From a checkpoint of a small transformer trained on Wikipedia.
Size: 5 heads of 64 (1 for keys and values), vocabulary 11067.
Training: a variant of Adam for these matrices, 735M tokens, 7842 steps.
Each number is 128 + 32 x the weight over its row's rms, rounded and kept within 0 to 255. Layers, rows and columns count from 0. The size above them is the row's rms in percent of the matrix's.

# layer 15 MLP down (transposed), 832x320, rms 0.0331, rows 694-728, columns 192-255
size [104  96  97  96  94 112 106 105  93  99  92  97 119  92  98 104 108 106 107  94 103  98 100 110 100 100 103 102  95  98 109  87  99 110  99]
[[112 143 130 140 130  88 133 164 130 119 129 110 125 112  85 141 142 122 159  89 113 174 116 113 116 198 145 132 147 113 182  90 151  66 142 132  62  92 101 165 119 119 104 156 122 138 177 119 159 138 141 129 148 143 170 144 140 111  98  93 121 159 110 181]
 [137  71 162 143  71  72 176 137 142 168 144 160 148 131 145 139 152 146 159 168 156 169 117 127 180  92 118 139  86 196 151 182 127  96  75  99  89 137 104 154 150 122 113 109 112 119 165 137 160  86 116 168 107 107 163  84 112 110 165 185  68 104  64 130]
 [115 112 134 184 107 157 200  99 169 121 138 112 144 112 190 149 112 104 163 138 107 139  87 155 185  56 133 234 127 116 165  91 133 110  73 118 158 107 160 144  97  76 114 130 135 132 149 134 143  83 116 125 118 107  89 111 114 111 148 193 124 123 184  96]
 [ 91 141  90 162 146 104 119 127  81 104 117  99 119 156 145 151 178 142 156 138 129 108 128 129 124 141 156 139 104 185 140 147  92 144  69  99  91 158 173 137  79  57 137  94 182 148 126 140 194 174  75 174 105 138 161 125 115  84 183 105 133  92  53 112]
 [142  70 120 111 149 166  66 178 107 116 153 102 115 111 125  97 143  92 135  86 101 120  95 118 122 155  89 108 136 128 141  74 187 180  70 138 139 100 130  99 153  74 152  95  95 109 145  87  24 177 123 105 170 125 149 128 123 124 173 110  68 101 137 152]
 [154 113 121 190 123 135 146 130 115 144 144  80 149 126 145 118 139 148 155 127 130  64  95  60 133 116 136 168 117 193 136 124 138  78 121 121 113 136 128 117  84 103 132 164 180 107  81 150 159 131 146 102 105  85 194 107 173  85 118 106 113  80 157  90]
 [137 111 140  52 143 146 126 117 131 136 138 132 126 113 116 120 117  95 175 109 132 132 116 173 165  35 110 133 156 169 167 128 185 134 158 160 138  89 165 123 117 180  77 116 156 141 175 190 139 169  76 124 135 109 144 140  87  46 192 131 128 142  93 156]
 [104 152 134 144 145 169 121 128  88 165 148 153 116 195 110 130 123  96 141 148 118 149 128 114  71 114 166 153 155 169 126 171 130 155 142 179 141 137 146  90 118  92  77 178 169  91 131 157  98 123  84 222 149  99  93 130  83 108  98 102 117 116 147 222]
 [142 144 154 115 124 132 107 172  74 152 138 107 110  98  97 136 161 129 107  78 144 113  71 126 131 144 152  97 117 113 104  88 112 128  74 106 135  94 119 122 162 104 112 109 174 135 145 165  76 129  81 152 190 140 162  58 184 123 137 142 154 184  85  75]
 [142 174 122 144 135 120 138  72  96 152 153  98  90  98 108 120 137  85 102 167  95 140 116  89 174  56 128 144 118 123  89 159 135 132 149 145  85  84 129 173 104 126 206  79 125 124 139  98 135 154 143  59  88  62  71  81 169 148 159  75 129 149  76 130]
 [150 140 115  90  92 184 138 117 110 127 136 136 134 114  99  77 153 112 115 135 128 137  89 102 133 223 136 173 123 131 164 178 161 133 133 119 164 141 109 116 124 115 154 168 127 113 121 114 165 105 127 127 145 133 143 117 142  86 129 154 139 153  91 144]
 [122  83 107 158 131 107 177 151 129 174 111  89  83 114 137  88  84  90 135 102 136 124 169  69 126 146 126 144 108 115 145 142 167 172  87 103 123 170 125 177 215  73  65 194 128 210  86  96 150 168 161 120 102 130 119  98 132 137 152 119 123 104 192  88]
 [ 75  49 115 128  88 131  98 107 132 106  98 141 164 134 113 129 140 158 168 145 167 157 175  89 113 101  48  91 142 145 135 142 149  92 144 167 123 134  65 112  49 143 112 100  87 139 136 119 129 112 125 117 139 162  63 161 175 157  72 111  71 131 102 170]
 [110 111 150 164 163  37 175 167 113 122 126 146 112 107 110 159 104 128 115 154 128 117 155 115 131 140 144 107  77 129  98 117 116 112 110 121 140 194 105 158 101 208 160 160 143 124 116 116 175 166  91  96  84 144 210 116 165 151 116 133 165 113 168 129]
 [142 195 163  72 133 132 122 142 168  95 138  99 133 139 136 137 163 147 141 128  92 122 141 156 134 129 178 116  87  99 139  68  97 156  86 104 128 145 174 136 158 136 114 156 164  86  95 129 118 162 150 111 112 129 174 140  66 119 105 102 198 108 174 156]
 [137 120  88 154  96 137 192 145 173 181 127  98 118  96 134 159 127 161 114 144 114 112 186  44  81 105 129 125 103 129 147 124 161 137 127 142 131 143 155 161 119 129 123 128 185 167  47 113 144 125 166 117 115 137 117 156  94 162 108 143 131  94 104 159]
 [108 150 184 147 179 104 167 138 168 136 154 109 113 163 113 132 172 169 110  84 134  72 135 108 171 106  90 139 178 126 112  81 127 131 110 152 109 192 109  97 111 136  71 140 153 221 155 112 110 103 118 163  66  89 162 150 116 129 123 159 130 132 117 165]
 [166 197 152 127  89 151 138 108 108 165  91 117  97  96 144  64 140 108 124 167 116  76 106 152 163  88 184 101 189 163  88 154 180  66 147  84 119 179  93 107 118 175 105 122 123 160 137 186 119  98 116 127  56 127 173 131 127 110  99 128 133 146 156 112]
 [150 172 161 163 174 170 126  92 115 174 134 176 151  73 198 134 117 116 147 147  99 175 131 131 146 165 146 124 119  84  97 130 143  70 152 158  81 112 103  68 149 152 153  92 186 153 146  90 122 124  59 132 145 104 170 144 148 138  86 147 122 150 126 111]
 [124 121  98 147 151 147 189 121  75 189 114 114 114 114 159 126 134 125  64 126 156 135  97 163 146 182 156 212  84 136 136  81 178  93  80 118 149 136 148  68 169 126 127 116 174 152 141 128 154 144  79 105  98 147 149 119 135 138  93 145 156 131  96 131]
 [196 110 143 113 123  85 186 111 146 150 119 140 145 115 152 169 165 146 150 191 124  81 172 142 194  68  97 179  90 134 130  81 158 120 111 148  96  99 117 191 123 116 139 144 154 132 139 143 192 137 207 122 144 134 107 132 111  97  86 120 109 108 116 126]
 [145 132 115 149  80 163  97  95  92  53 120 117 185 152 101 133 163 121 169 134 154 144 169 142  74  88 116 120 164 105 156 110 148  89 107  91 168  96  48 133  69 133 160 106 127 118  97 115  99  99  66 122 142 146 132 126 150 203 110 123 190 123 124 126]
 [120 155 154 177 132 158 176 160  94 121  61 150 114 166  73 122 148 106 110 130 134 131 152 131 112  98 185 156 138 164 184 197 155 103 175 138 114  98 133  61 112 209 145 107 143 104 123 191 149 103 130 162 108 153 109 104 144 125  75 123 109 105 118  49]
 [131 109 142 173 156 180 102 116 100 148  72  81  78 164 182 141 128 130  83 137 158  77 148  77 128 175 139 112 119  98 113 135 111  82 171 181 122 122 146 113 170 141 145  93  75  96 122 135 112 100 133 130 189 167 109 101 139 157 110 171  99 146 118 105]
 [112  98 127  95 114 123  94  93 162 112 158 158 183 129 150  74 107  99 130 159 152 173 116 118 137 151 186 128 173 143 194 139 127 173 113 108 179 105 126  82 123 149 101 133 113  98  94 144 159 171  67 133 159 123 149 163 154 123 153  55 120 158 157 124]
 [143 138 110 141 171  70  77  78 105 158 161 114 123 165 165 178 120 155 124 115 135 120 140 131  59  91 173 199  91 152 103 170 123 103 108 153 162 180 126 155 168 104 120 147  86 138 115 149 138 124 177 146 205  91 164 193 109 155 104  92 122  79 154  72]
 [163 104  97 108 123 118 100 115 143 115  96 106  89 161 122 146  38 120  75 163 117 152 123 102 128 108 134 149 128 155 198 154  87 130 139 146  80 125 127 167 152 162 137 141  89  74 113 105 109 126 118 170 163 179 100 101  92  59 159 101 108  92 161 161]
 [155 142 131  76  77 136 103 111 139  87 185  86 130 109 152 112 133 146 158 135 106 215  80  85 112 109 162 160  84 142  85 171 136 107  97 114 128 129 145 122 134 165  87 137  93  71 161 133 151  70 126  95 158 139 114 170 100 117 134  79 168 160 162 185]
 [200 145 144  61 116 122 118 135 110  75 113 157 191 157 166 155  92 148 138 121 170 172 136 147 157 105 127 143 160 124 128 129 104  86  98 127 173 146 160 162 121 117 172 140 144 138 121  93 136 109 150 107  65 145 124 165 135 102  84 131  72 148 145 175]
 [110 122  81  94 125 139 178 142 111 134 103 133 183 148  95 133 112  92 121 180 151 165 164 162  99 159 157 127 191 146  84 209 143 104  90  95 147 111 146 138 142 134 131 130 165 160  88  88 113 134 140 139 105 135  87 184 141 107  70 138 152 165 124 170]
 [139 192 184 115 148  93 108 187 120 143 137 115  94 143 156 134  79 134 127  79 107 108 166 163 200 114  93 140 151  99 132 159 115 161 126 166 101 136 120 130 163 138 162 127 170 122 131  90 134  76 138 162 114 119 142 155 140 120 132 105  88 117 139 169]
 [120 111 133 125  96 149  87 117 134 116 139 127  91 136 154 107 132  85 139 135 134 144  91 170 130 101 143 149 129 143 153 118 125 142 156 114 140 132 116 171 114  72 166 148 188 153  92 126 123 182 168  99 171 146 107 134  46  68 167 115 158 158 151 153]
 [155 129 125 123 112 115 113 135 141 122 171 156 164 113  91 168 156 104 133 106 122  90  80  97 149  96 159 110 173 103 137  14  84 100 170 149 172 178 101 137 164 132 113 109 135 119 100 145 132 126 155 125 148 160 143 151 123 208 139  67 122 107 134 102]
 [129 101 108 159 143 126 154 111 125 100  89 134 142 120 128 125 156 150 140 127 123 121 155 133 104 106 139 106 151  71 107 147 153  96 153 124 134 167 127 145  93 120 126 137 153 143 153 170  91  70  93 174 149 168 144  73 117 121  87  98  57 174  90 106]
 [ 86 141 149 152 112 121 144 132 142 149 137 134 135 166 123  77 132 124 193 149 180 140 155 145 132 129 126 155 142 119 161  79 126 171  65  86 135  77 172 106 131 156  71 137  96  84 148 120  66 155 165 155 128  53 145 132 127 134 191 115  72 113 125 134]]
# layer 15 MLP gate, 832x320, rms 0.0397, rows 695-729, columns 192-255
size [100  98  96  96  97 107 102  93 101 109  93 111  97  99 102 105 104 106 100 100  99  99 101  97 103  98  96  96 100 106 100 101 100  98 108]
[[131 160 140 116  81 149 140 124 107 112 127 120 138  89  93  77 131 191 119 146  82 191 139 131 139 117 130 139 141 153 121 103 142 158 132 140 153 133  97 158 171 108 170 124 139 144 103 120 131 101 183 136 124 115 143 164 174 124 131 139  71  82 139 151]
 [134 111  67 107  82 132 142 115 121  83  44 110  90 125 143 110 112 191 122 163  82 120  53 106 157 150 120 142 120 134 141 138 104 106 159 154 132 128  66 107 147 115 150  98 216 113 103 125 150 124 125 149 134 151 122 152 143 140 172 142 117 159 120 119]
 [113 112 180  56 110  67 119 148  99 104 111 145  93 135 116  85  86 130 137 131 170 138 113 174 158 155 132  97  56 178 111 129 116 159  94 101 133 124  51 150 106 132 188  94 162  93 122 128 116  99 130 128 145 124  96 196 113 119 174 161 110 137  98 135]
 [138 133 136 123 158 118 110 144 128  80  51 143 180 134 119 130  85 133 109 150 101 130 137 137 144 127 179  33 133 110 139 116 114 105  54 131 140 125 101 175 121 127 112  92 119 159 119 114 100 164  72 172 101 157  88 158 111 118 119  79 112 149 143 139]
 [131 130 140  73 116  99 134 144  68  52 102 140  98  66 109  88 103 143  59 145 154 180 138 147 150 126 117  70 109 150  88 129 140 158 101 145 129 171 124 182 189 106 119  88 156 160  93  90  71 156 110 181 110 171 115 131 133  89 123 159  62 114 143 146]
 [143 160  75 106 119 186 127  93  96  81 143 147 107 132 188 103  84 185 131  97 104 103 101 179 154 159 138 129  76 141  72 207  83 127 177 104  97 109 101 123  77 106 125 110 130 114 108 101 116 137 209  92 156 128 117 118  78 167 135 148  77 145 100  96]
 [206 137 105 138 153  95 147 141 166  66 131 179  63 149 107 141 134 119 176 166 130 158 172  82 176 160 183 138 152 145 100 102 132 141  92 144 149 111  99 132  78  97 116  68 177  84 110  46 105  98 134 124 121 124 109 164 157  80 125 117  53 131 194 114]
 [163 140 141 163 149 138 111 158 107  78 114 203 160 122 190  84  66 109 156 108  85 103 108 134 179 136 149 125 170 179 112 124  66 134 102 109 144 214 113 153  70 143 186 107 130 130 124  95  90 101 170 152  79 106  92 165 123 107 146 119 102 106 184 141]
 [136 152  97  89 144 129 111 109  96 109 109 170  77 147  99 110 123 134  89 177 127 128  49 117 159 148 119 120  93 149  86 146 133 117  97 181  99 148 104 136 151 122 121  96 131  95  97 147 108 104 173  86 153 106 112 121 132 148 142 146 149 110  59  89]
 [145 100 111 117 129 117 131 163  58  73 134 133 143 150 214 121  96 145 171 132 153 149 138 139 164 249 122 167 107 105 109 145 123  79 130 113 122 172 122 132 107  84 167  82  94  99  80 156 118 111  99 176 172 127 129 154 140 145 131 113 136 179 116 154]
 [116 109 132 122 177 123 114 148  83 130 152 141 126 135 205 100 126 144 117  43 129 154  72 113 168 127 174  87  67 162 113 157 135 108 123 175 156 100 104 120 123 139 160  86 130 106 106 158 160 103 122 141 169 174 116  98 127 112 130 159 109 166 169 133]
 [128 105 144 137 146  94 131 125 119  93  59 101 137 156 117 111 141 149 112 139  79 150 139 130 158 136 130  61 181 150  92 170 163 128  89 119 144  97 112 135 145 116 213  95 154  77 112 117 135  98 158 119 141 132  52 151 161 177 142 175 104 161 151 110]
 [202 129 134 115 152  85 138 148 154  94  83 136  86 139 185  86 101 134 125 146 110 153 105 124 170 208 112 200  85 109  99 146 102 116 199  97 112 119  82 164 107 125 133 120 127 159 152 134  91 132 170 139 130 130  66 158 135  71 163 135 137  81 203  99]
 [230 148  91 156 100 110 100 121 143 162 124 185 170 120 107 131  86 144 104 137 115 141 119  99  96 116 144 129 155 102 161 180 116 123 197  89  99  74 125 132  84 134 145  91 204 115  93 139 149 100 167 133  81  90 106 144 145 116 108 179  94 100 167 123]
 [ 91 114 150 164 170 154 167 152  95 172  96 210 145  78 154 133 152 159 130  97 138 120  69 104 140 156 135 138  91 129 123 151 163 199 131 119 153 136 142 170 142 104 113  92 154  90 134 153  86 139 159 146 102  93 123 178 122 119 127 146  49 137 124 175]
 [145 176 138 113 176  96 171 151  89 117 104  96 124 126 126 112 149 111 105 138 116  89 114  95 148 181 126 161  95 176 150 122 125 114 135 175 129 148  91 135 153 139 176  98 166 115 105  85 105  74 188 137 100  83 107 169 141 119 152 111  71  91 176 124]
 [115  65 141 138  93 138 119 217 101 111  91 190 105  91 184 134 141 139 146 151  92 172 145 145 172 108 124 169 143 170 122 141 111  98  89  99 154 122 110 150 156 103 139  75 184 145  99 111 133  93 173 153 113  80 112 203 117  98 164 136 121 116 112 169]
 [175 168 125 134 142 154 172 122  45 108  92 209 129 133 140  94 123 103 172  56 139  99 124 100  97 187 118 155 151 190 127 156 126 120 102 138  78 106 131 127 131 117 194 110 187 158 140 129 119 108 130 139 127  93  93 151 162 138 119 185  95 218 140 164]
 [155 107 151  85 147 116 173 124 111  91 122 182 151 141 101  74 113 166 147 147  63 152 115 142 147 151 188 148  96 141  99 132 130 110 141  99 144 132 111  97  94  99 143  98 168 139 121 141 143 101 116 158  79 103 110 108 159  92 126 106  84 157 148 118]
 [194  70  85 109 159 124 131 127 139 131 126 155  70  73 135  92 141  97 126  96 116 143 105 153 158 160 106 152 132 106 131 164 115 138 162 183 135  93  83 206 119 149 116 105 102  94 123 129 130  90 197 135 145  66 160 145 183 144 133 212 119 161 196 205]
 [160 191 128  84 152 173 164 163 101  95  93 167 133 123 193 152 103 159 139 106 112 110  69 119 116 148 109 125 147 116 114 182  90 122 101 165 157 146 119 149 149 144 162  87 174  56 117 115  87 121 141  82 148  48 128 173 128 110 204 107 132  61 111 108]
 [163 116  98  87 132 154 176 146 106 151 123 149 100  95 117 137 102 136 102 131 189 108 164 159 147 158  72 168 121 143 137 109  97 154 126  70 108 112 113 163 166 144 127 117 155 127 178 160 134 113 125 140 137  84 117 151  98  48 111 153 160 170  96 150]
 [156 144  92 115 146  91 138 160 176 143 161 177 128 108 111  95 121 125 146 171 115 185  95 165 127 177 167 233 113 181 134 154 106 139 129 143 118 117  58 166 144 109 105  75 128 164 153 113 117 148 139 178  99 127 145 199 197 148 147 107 100 126 226  83]
 [125  64 142 138 118 167 128 209 159  57  72 112 125 134 162 117  95 128 140 110  64 118 138 154 191 205 100 131 131  96 156 138 102 172  88  87 178 138  87 135 123 126 118  96 123 127 145 137 132 110 144 178 124 172  86 145 118 124 172 120  93 106 101 115]
 [139 127 116  80 129  72 166 160  97 125 154 106 138  96 102 106 135 106 129  66 143 191 135 172 134 173 121  92 125  85 129 138 123 125 193  95  86 147  91 115 142 125 160 102 161  86 115 146  96 120 121 117 116 147 136  98 151 139 143 153 169 103 113 147]
 [166 156  78 120 156 102 128 141 137 103  85 198 179 149 117 162 151  87 206  96 120 118  92 142 131 120 132  96 108 168 110 123 124 151 142 139 117 168  72 159 151  99 126  97 144  99  88 147  60 124 200 127 107  63 122 128 151  80 120 163  77 148 132 142]
 [211 156 138 136 190 121 157 161 120  90 122 143  96 149 110 111  94 140 123 141 121 128 134 160 171 123 169 131 161 161 141 159 125 122  89 145 132 178  96 158  31 153 136  97 176 154  78 120 123 132 142 136 145  79 154  99 146 153 116 171  82  88 125  95]
 [133  85 105 111 105 156 170 177 112 132 116 157  57 104 151  80 111 126 127  83 102 122 158 101 138 145 103 111 113 130 160 155  71 110 133 106  83 135  69 135 100 102 122 105 111 125 168 116  73  70 128 154  93  94 104 143 122  97 146 156 112 119 155 108]
 [139 101 157 158 160 101 127 179 108  98  94 111  17 160 173 113 134 161 101 139 138  89  83 156 193 132 137 140 105 146 125 132 114 160 144 163 168 172 108 173 146 106 159 128 194  93 113 112  88 149 128 153 148 158 146 111 119  96 162 120  44 144 138 126]
 [135 148 115 145 115  71 168 146  99  67 106 125  77 133 107  33 101 177  88  35 135 162  87 152 147 179 143 103  81 138 134 187 164 122 163  98  85 122 126 104 101 103 173 103 140 141 103 139  98  83 127 134 108 122  67 116 163 172 111 119 153 133 125  79]
 [172  97  88 134  96 113 162 151 155  65 164 143  60 145 142  98  70 147 186 152 164 167  90 206  83  95 184 120 125 153 106 164 136 147  95 118 104 119 152 163 122 106 131 116 176 118  77  85 135 151 119 150  89 111  71 154 127 133 155  90 162 124 122 128]
 [147 202 103 106 167 113 152 139  89 124 153 130  85  96  85 107 106 124 141 151  92 137 149 152 116 141 143 110 127 178 111 156  85 119  81 187 134 130 106 136 152 147 174 100 124 118 152 123 114 119 157 160 110  70 143 106 184 111 130  99  91 152 135 118]
 [180 144 168 112 131  84 177 130  89 116  74 123 165 117 130  93 118 146  58  99 129 113 146 170 165 162 129 135 149 114 128 164 124 210 125 134  82 143  87 168  95 105 173  92 102 133 150 148  48 119 144 171  83  97 101 157 193  92 163 200 101  66 123 147]
 [118 122 160  79 139 122 153 160 182 148  63 149 152  96 150  77  66 124 122 152 148 195 135 116 145 127 114 133 113 100  67 169 145 169 131 175 133 242 134 178 149  80 148  87 158 180  59 123 124  39 143 191 117 101  98 153 171 105 177  99  95 122 150 199]
 [126 109 127 108 143  96 156 129  85 129 113 154  97  91 119 112 120 103 118 119  73 146 138 158 111 177 173 104  99 175  67  85  88  93 133 198 156 141 128 106 150 104 142  80 103 114 110  93 102  92 134 201  94  85 151 174 189 128 131 172 164 103  97 132]]
# layer 15 MLP up, 832x320, rms 0.0344, rows 695-729, columns 192-255
size [ 96  93  95  92 110 104 104  90  93  90  93 115  89  94 102 124 104 110  90 106  97  94 107 100  96 113 102 101  94 107  84  96 110  99  95]
[[155 117 112 114 158 114 184 116 110 139 132 156 124 190 107 109 157  53 109 168  93  89  69  76 128 152 168 148  90 107 157 124 130 137 199  92 126 110  93 190 112  83 126 144 109 139 133 118  77  75 145 177 113 140 129 133 143 173 166 109 204 126 150 137]
 [132  90 145 138  86 106 128 147 165 116 143  87 151 122 137 113 116 153 175 174  99 120  94 112 181 117 152 147 190 143 103 178 115 160 100 126  97 167 148  91 140 131 162 146  94 100 118 146 149 104 149 183 130 137 122  90 152  65 147 144 172 147 144 133]
 [141 163 109 116 117 153 143 101  84 112 139 115  75 108  60  84 112 140 122 175 126 130 129 168 135 145 108 162 119  61 126  76 114 140 187 141 204  83 160  95 149 110  93 163 115 134 173 150 159 118 170 103 142 146 107  72 140 129 121 120 124 120 128 194]
 [ 72 192 139 135 154  54 129 171 141 148 122 141  76 108 118 128 148 111 138 115 147 110 102  54 100 125 112  99 131 184 130 129  88 156 177 191 156 154 130 116  98 128  95 132 143 103  94 126 160  91 182 118 152 142 130 146 138 125 121 109 147 134 115  89]
 [112 138 163 156 122 138 152 136 170 131  94 122 147 157 159 216 132 144 139 140 165 118 115 152 141 121 129 110 185 138 139 156 112 143 121  70  74  69 117 114 118 146  90 149 131 125 108 180 141 134  83 102  73  57 117  90 115 169 106 155 118 185 164  73]
 [ 97 138 153 169 131  94 164 105 117 116 116 129 139  88  65 144 121 124  91 104 110 145 108 160 140  97 171 172 112 161 109 147 164 176 148 105 223 120  61 111 136 111 125 140 140 136 186  85 131 139 149  63 135 143  94 144 142 113  88 152 137 111 136 117]
 [116 139 111 150 163 129 125 131 101 109 115 118  58 121 107 157 127 144 167  89 179  99 158  98 133 124 195  96 164 144  76 162 133 141 130  98 116 125 140 105 105 109 112 143 138 103  88 135 144 108  90 139 123 108 120 131  76 131 103 161 128 130 105  96]
 [ 73 122 163 147 150 168 168 165  87 136 113  65  83 132 142 191 205 138 112 175 165 136 210 170  64 120 151 102 115  79 120 167 128 109 113 101 142 147 134 115 119 157 171 133 135  99  95  86 116 105 123 100  98 139 129 178 131  83 145 127 118 142 154 148]
 [146 114 137  97 126 157 184 134 149 155 138 117  74 100  93  60 148 136 158 114  78 130  85 106 167 144  77 143 105 125 108 119 106  83 204  64 100 120  99 144 101 136 135 161 111 101 147 175 127 117  69 136 141  74  93  86  79 148 128 158 130 151 130 133]
 [153 114 145  79  89  99 148 101 118 152 108 127  85 106  63 145 142 140 126  62 123 142 111 158 160  98 157  98 183 214 143 195  65 150 149  77 128  80 144 133  78 159  67  68  75 191 148 118 198 136 197  75 147 123 145 164 167 112 138 130 157 116 162 167]
 [141 144 147 111 156 163 101  57 140 160  70 153 130 146  83 142 105 127  48 131 152 146 106 128 144 128 214 119 137 141 105  99 121 150 141  83 119 129 114 113  90  80  83 127  91 134 122 107 165 150 169 122 179 155  91 175 170 150 119 166 114 146  50 115]
 [135 117 166 203 172  97 106 112 162  82 105 116 124 130 145 124 109 129  91  98  62 150  60 109 122 149 103 146 164 174 114 145 198 110  30 130 157 115 177 130 148 105 220 139 184  71 147 124 113 124 117 118 151 128  51 177 108 125 112 109 105 111 114 129]
 [202 130 162 184 177  94 144 173 147  73 136 118 156 125 101 107  92 103  56 101 146 150 156 158 129 138 111  96 130 159  56 152 125 154 145 109 173 121 112  65 111 131 163 144 103 159 124 135 143 161 191 156 144 120 124 124 165 142 134 122 116  92 159 151]
 [168 158  78 143  83 135 125 148 171 112 166 141 100 145 171 183 114 140  88 156 132 162  97 126 120 171 131 168  88 104 106 132 163  95 151 173 166 104 107 153 121 126 134 123 112  87 106 195  97 120 181 134 210 149 153 115 155 163 177 121 124  30 108 103]
 [109 168 165 105 137 200 149 156 116 152 158 176 105 170 161  91 108 175 152 113 147 118  97 117  89 176 170 130 151 139 121  95 117 139  79 172 146 138 138 140 173 120 136 154 220  42 155 127 122  97 150 166 146 168 144 140  62 129  70 152 164 125 135 132]
 [134 187 103  84 153 118 146 128 126 156 150  62 109 118  95 162 150 105  92 154 114  51  97  78 109 187 101 161  93 173 152  82 147 113 126 136 117 133  69 100 175 141 131 144 146 149 158 103 150  83 171 120 118 102 141 158 123 164 115 128 122  97 192 126]
 [145 142 106 111 170  86  84  65 188 140 142  96 145 172 111 123  80 103 124 118 125 104 150 123 116 165 127 112 137 134 150 111 113 137 143 166 128 153 119 112 125 110 136 163 125 104 126 182  97 149 110 145  98 112 143 120 139 140  88  95 133 152 107 130]
 [118 143 131 183  53 148 116 143 105 140 174 162 121  66 155 148 136 145 139 150  85 126 124 134 118 167 203 127 113  94 162  96 139  77 132 184 115 216 135 150 107 124 166 157 177 137 119 139 148 144 136 117 117  83 127 196 134 111 124 105 162 103 101 131]
 [138 152 145  85 147 146 165 149 114 107 147 194 178 201  77 125 110 117 200 171 109 132 119 131 133 171 169  99 111 130 122 113  83  88 157 103 115 125 169 117 122 100  65 131 132 132 130 158  94 133 103 125  84 124 133  75 153  94 112 121  76 103 123 115]
 [ 97 210 151 160 109 135 100 117  73 138 102 139 121 173 134 157 102 119 114 124 143 122 133 104 100 170 149 127 119 121 117 108 159 116 107 138  94 203 172  77 118  97 116 118 144 171 107 116 136 107 133 145 117 218 127  91 139 166  70 117 123 152 126  65]
 [132 115  77  87 140 114 122 133 119 126 109 188  92 102 140  72  91 115 187  99 163 131 107 142 118 111 105 183 116 147 150 106 186 135 179 156 125  93 108 156 130 123 141 156 112 103  61 157 146 119 104  91 148 143 175 165 143  92 152 164 124 122 198  84]
 [116 103  77 106  69 103 184 112 198 185 150 153  95 112 163 115 123 112 133 105  80  64 130 129  62 113 100 139  81 100  81 115 158 125 103 118 191 174  96 156 127 142  82 142 124 130 155 134 141 102 128 137 161 101 100 181  74  87 104 143 142 124 119 163]
 [150 150 129 120 158 108 124 110 121 104 130 131  75 143 164 156  85  92 113 135 134  82 122  65 100 144  88 165 152  92 126 130 180 148 139 134 144 103 223  85 149 122 147 163 137  81 103 134 135 152 152  84 158 137 154 114 158 127  87 138 133 114  81 153]
 [153 143 139  99 130 108 160 177 159 134  52 126 129 139 158 155  93 131 151 142 190  82 171 135 149 157 148 183  97 126 138  96  78 148 139 131 113 108 106 145 131 100 127 136 145 121 140  85 112 161 129 138  94  84 141 131 117 135 150 122 125 143 143 108]
 [118 120  98 126  74 187 126  76 126 151 103 145 151  88 190 131 121 140 138 117 153 158 154 132 108 115 125 101 188 131 199 101 155 111 115 140 153 154 145 160 124 142 120 120 102  83 145 148 168  51 128 136 133 146 109 139  48  76 116 150 138  83 123 118]
 [113  77 164 123 118 142 147 133 105 136 138  97  80 119 162  77  95 152  92 117 111 165 158 132 158 126 143 200 131 107 135 147 116 160 139 112 116  79 149 146  92 115 141  98 115 114 151  81 186 120  49 130 144 177  91 178 104 120 172 122 124 101 153  96]
 [ 50 100 119 146  79 104 100 145 123 112 120 133 136  83 149 117 134 136 142 111 115 168  94 107  89 128 121 125  71 133 110 111 159 135 194 105 151  93 162  91 208  56 161 129 110  79 149 116 108  73 126 157 109 173  89 161 135 107 142 102 149 169 176 198]
 [145 151 157 113 124 152 104  92 118  98 128 106 181 104  85 130 118 151 147 133 128 162  90 153 131 145 155 118 106 163  84 151 159 186 137 173 173 114 168 150 126 139 162 117 148 103  70 105 132 130 149 145 139 133 131 107 166 138 161 100 115 142  65 186]
 [113 152 122 146 166 119 119 137 148 167 139 102 189 150 123 190 104  83 116 131 100 148 136 117 112 156 165 194 190 163 150 152 109  84 122 187  77  71 123  95  98 142 118 112 121 169 117  88 130  99 218 100  97  64 155 152 120 101  85 122 142 110 180 114]
 [117 124  73 172 116 110  83  94 130  97  89  66 136 127 136 141 138  84  85  85 181 190  85 151 114 112 100 140 147  66 140 113 107  48  98 147 128  54 171 144 107 133 112 123 132 112 209 127 146  89  99 208 110  99 142  93 180 167 145  87  78 162 111 149]
 [128 124 130 151 198 118 114  98 131  95 108 182 140 131  98 192 119 152 199 179 154 151 153 105 121 117 134  39 154 138 180 168 117 120 149 143 129 157 123  68 156 128  99 105  92 169 167 151 107 123 112  99 120 100  62 161 151 124  81 149 144 130 121 139]
 [112  93 103 125 154  79 104  70  86 115 100 138 148  86  92  84 161 172 112  89 183 130  90 119 135 146 101 163 185  94 141 162 167 162  91 136 189 143  90 115 113 193 150 123 184 170 134 130  79 245 166  79 132  67 130 117 144 175  75 115 165 108 135 131]
 [124  90 164 141 144 140 153 113 149 147 126  93 125 115  82  63 164 160 133 121 117 141 138 136 123 130 115  53 107 131  94  75 148 111  69  51 116 112 200 163  90 134 195 115 116  94 109  83 181 110 139 134  83 188 116 151 119 196 138 168  64 175  91 105]
 [121 211  95 107 103 102 154 146 129  98  99  92 122  81 121 124 112 150 130 116 160 124 127 176 165 127 116 132  97 111 127 118 108 116 198 130 106 140 128 160 158 130 156 150  97 139 114 152 166 144  86 113 116 200 103 119  61 165 131 158 149 168 113  65]
 [136 166 108 154 125 153  48 167 153 142 101 114 207 160  61 121 147  79 147 142 106 143 114 117 121 153 134  98 159 117 157 121 127  71 120 104 139 195 145 127  97 113 113 107  97 119  73  67  93 144 109 147  56  88 129  98 122 186 137 119 129 138  89 110]]